{"n_head": 4, "activation": "gelu", "norm_place": "pre", "positions": "rope", "qk_norm": false, "bias": "none", "init_std_up": 0.0312, "lr": 0.00274, "decay_fraction": 0.631, "steps": 4108}
Each number is 128 + 24 x the weight over its row's rms, rounded and kept within 0 to 255. Layers, rows and columns count from 0. The size above them is the row's rms in percent of the matrix's.

# layer 5 attention query, 256x224, rms 0.0852, rows 0-2,64-66,128-129,192-193, columns 0-111
size [ 86  92  85  90  87 104 112 112  41  41]
[[142 100 156 132 157 109 129 134 109 147 134 120 163 143 133 140 117 126 133 102 137 155 104 155 164 145 116 125  99 103 126 122 122 104  87 113 114 139 111 148 147 101 106 100 145 170 115 120 130 119  98 141 124 125 146 124 138 133 151 121 130 118  58 157 106 147 111 115 124 145 141 119 147 127 106 143 137 109 126 142  97 144 118 143 133 176 126 151 134 128 113 151  99 156 115 112 129  84  43 135 114 115 129 151 137 180  89 198 143 157 159 161]
 [153 157 147 125 143 139 137 100 120 114 138 178 114 172 113 106  67 123 127 114 131  52 102 119 127 117  86 123 102 120 139  99 166 129 141 156 157 118 165 110 131 137 115 151 112 145 131 126 105 141 132 148 142 160 115 158 132 152 134  97 149 135 119 136  98 109 123  99  96  91 113 142 118  94 131 151 106  88  94 124 124 146 163  87 132 122 141  96 107 129 111 158 137 136 178  82 142 144 139  96 168 149 111 126 152  98 134 141 106 129 168  99]
 [116  78  97 143 130 114 139 133  80  93 158  63 132 118 145 141 127 144 144 155 100 156 145 129 165 134 140 109  90 123 122 129 119 102 129  90 127 105 102 138 119 144 152 159 145 157  93 130 128 133 141 161  94 125 122 131 136 133 123 144 133 112 129 147 124 111 110 129 187 114 113 146 152 139 132 125 110 155 157 135 135 115  94 140 111  60 111 109 142 151 181 120 143 143 124  86 120 105 148 106 138 128 104 132 153 132  92  80 148 144  87 132]
 [ 72 117 137 165 125 142 144 115 135 142 154 162  89 134 123 124 118 125 127 159 139 124 143 118 163 113 126 140 111 140  90 119 133 125 155  91 113 117 128 129 139  89 148 139 130 136 117  95 104 125 134 163 124 170 154 107  94 138 142 105 118 156  70 117  90 154  94 153 173 145 107 138 137 125  76 171 139 124 126 121 131 162  64 107 157 122 141 136 150 109 127 169 132 129 141 106 125 156 124 131 124  93 124 128 122  98 158 112  93 120 173 131]
 [132 143  89 131 111 138 122 104 132 173 118 120 146 107 110 138 120 141 162 179  94 136 102 126  83 110 161 113 127 121 138  97 110 161 131 165  80 130 126 114 127 149 123 176 118 117 139 138 149 122 143 139 126 158 153  95 103 148 122 142 176 104 112 102 108  77 139 118 125 121 109 129  85 145 146 108 129  93 122 123 101 107 119  88 159 168 118 143 128 106 154 123 173  96  99 164 137  90 138 103 138 148 114 149  98 134 121 101 103 116 130 117]
 [107 127 105  90 155 129 136  96 131 118 118 149 160 133 140 125 154 126 151 126 115 154 117 105 162 157  86 161 117 108  82 106 116 162 100 132 115 135 160 125 110 146  80 151 152 129 136 166 128 158 123  72 130 111 149 130 123 138  97 131  88 138 182 128 183 114  90 130 144 131 123 135 147 131 132 119 120 154  96  98 153 130 119 168  66 100  95  92 113 158 171 112 135 144 131 127 131 110 101 108 141 110 146  69 112 112 136 177 110 116 148 114]
 [140 131 115 148 141 110 127 157 129 111 140 110 131 113 135 100 168 131 133 137 116 132 125 103 115 116 117 122 135  82 152  87 138 160 170 106  97 195 104  83 147 137 142 160  90 119 102 102 139 147 160 121 146 172 106 161 144 163  98  84 126 144 153 132 155 141 104 147 138 148  99 154 155 104 109 163 147 165 135 116  80 108 113 114 112  74 132 100 143 148 117 148 127 106 144 140 149 106 119 135 147 134  77 130 142  99 124  95 118 126 144 124]
 [100  97 125 125 154 140 114 127 109 132 110  97 140 113 112 115 116 102 107  76 101 140 130 155 140 146 166 128 108  92 115 107 151 188 129 151 142 130 124 144 170  93  89 128 138 137 102 114 143 114 143 103 139 112 150 142  88 109 119 161 134 132  69 107 127 168 111 183 126 113 115 155 153 144 130 120 114 155 116 151 112 148 145 106 157 111 134 143 110 151 141 158 139 160 127  84 131 105 105 136  95 113 122 137 145 149 123 133 138 141 134 123]
 [149  84 165 167 131 104 144 159 102 144 136 134 151 115 122 135 101 130 135 111 111 153 124 117 184 111 129 113 111 138 154 134 142 139 141 102 144 127 158 171  86 102 135 123 123 156 125 132  98 147 149 102 116 144 113 125 152 137 133 140 116 162 123 129 156 103 118  66 102 102 164 115  99 107 140 124 145 108 133 144 100 147 130 116 136 120 132  87 111 117 143 149 155 152 147 120 141 143  99 122 179 144 136 201 195 111 139 118 164 156 107 186]
 [104 133 130 111 135 114 137 143 154 129 152 125 124 118 106 116  96 151  98 115 115 118 110 133 184 153 118 152 125  64 145 112 153 136 125 182 126 164 139 123 135 164 137 131 132 180  99 112 113 145 187 118 159 150 112 126 102 137 143 103 112 100 152  93 161 155 116  85 183 154 144 104 156 135 156 124 183 133 133 125 108 134 129 168 149 170 152 141 104 161 127 111 112 151 139  73 128 130  77 156 154 120 164 137 173 156 134 141 113 154 111 133]]
# layer 5 attention key, 64x224, rms 0.0929, rows 0-1, columns 0-111
size [ 39  38]
[[138 178 128 145 124 145 127 121 136 107 130 120 109 155 101 144 174 157  67 153 115 129 126 149 118 162 124 177 127 156  80 115 129 118 109 139 130  83 120 138 153 137 122 153 153 127 136 133 130 120 105 157 144 124  91 131 151 116  96 145 111 144 152 160 111 109 111 161 178 121 184  97 104 104 118 127 112 121 144 122 144 119 139 126 130  92  86 156 156 124 150 103  81 126 170 172 166 140 139 165 106  93 103  82 102 139 157 102 152 105 125 125]
 [203 166 135 163 105 167 109 108 155 105 155 126 116 121 132 125 154 159 132 182 159 160 179 112  96 120 139 124 149 128 140 157 122 129 133  91 119 100 136 120 124 120  96 101 132 100 129 155 129  90 101 117 151 127 128  81 124 107 138 132 114 118 104 150 114  94 153 141 105 167 142 122 158 113 135 136 110 107 122 134 135 100 181 144 105 119  96 130 156  84 103 151  99  79 113 183 147 156 173 139  85 145 142 111 109 132 133 103  97 124 126 103]]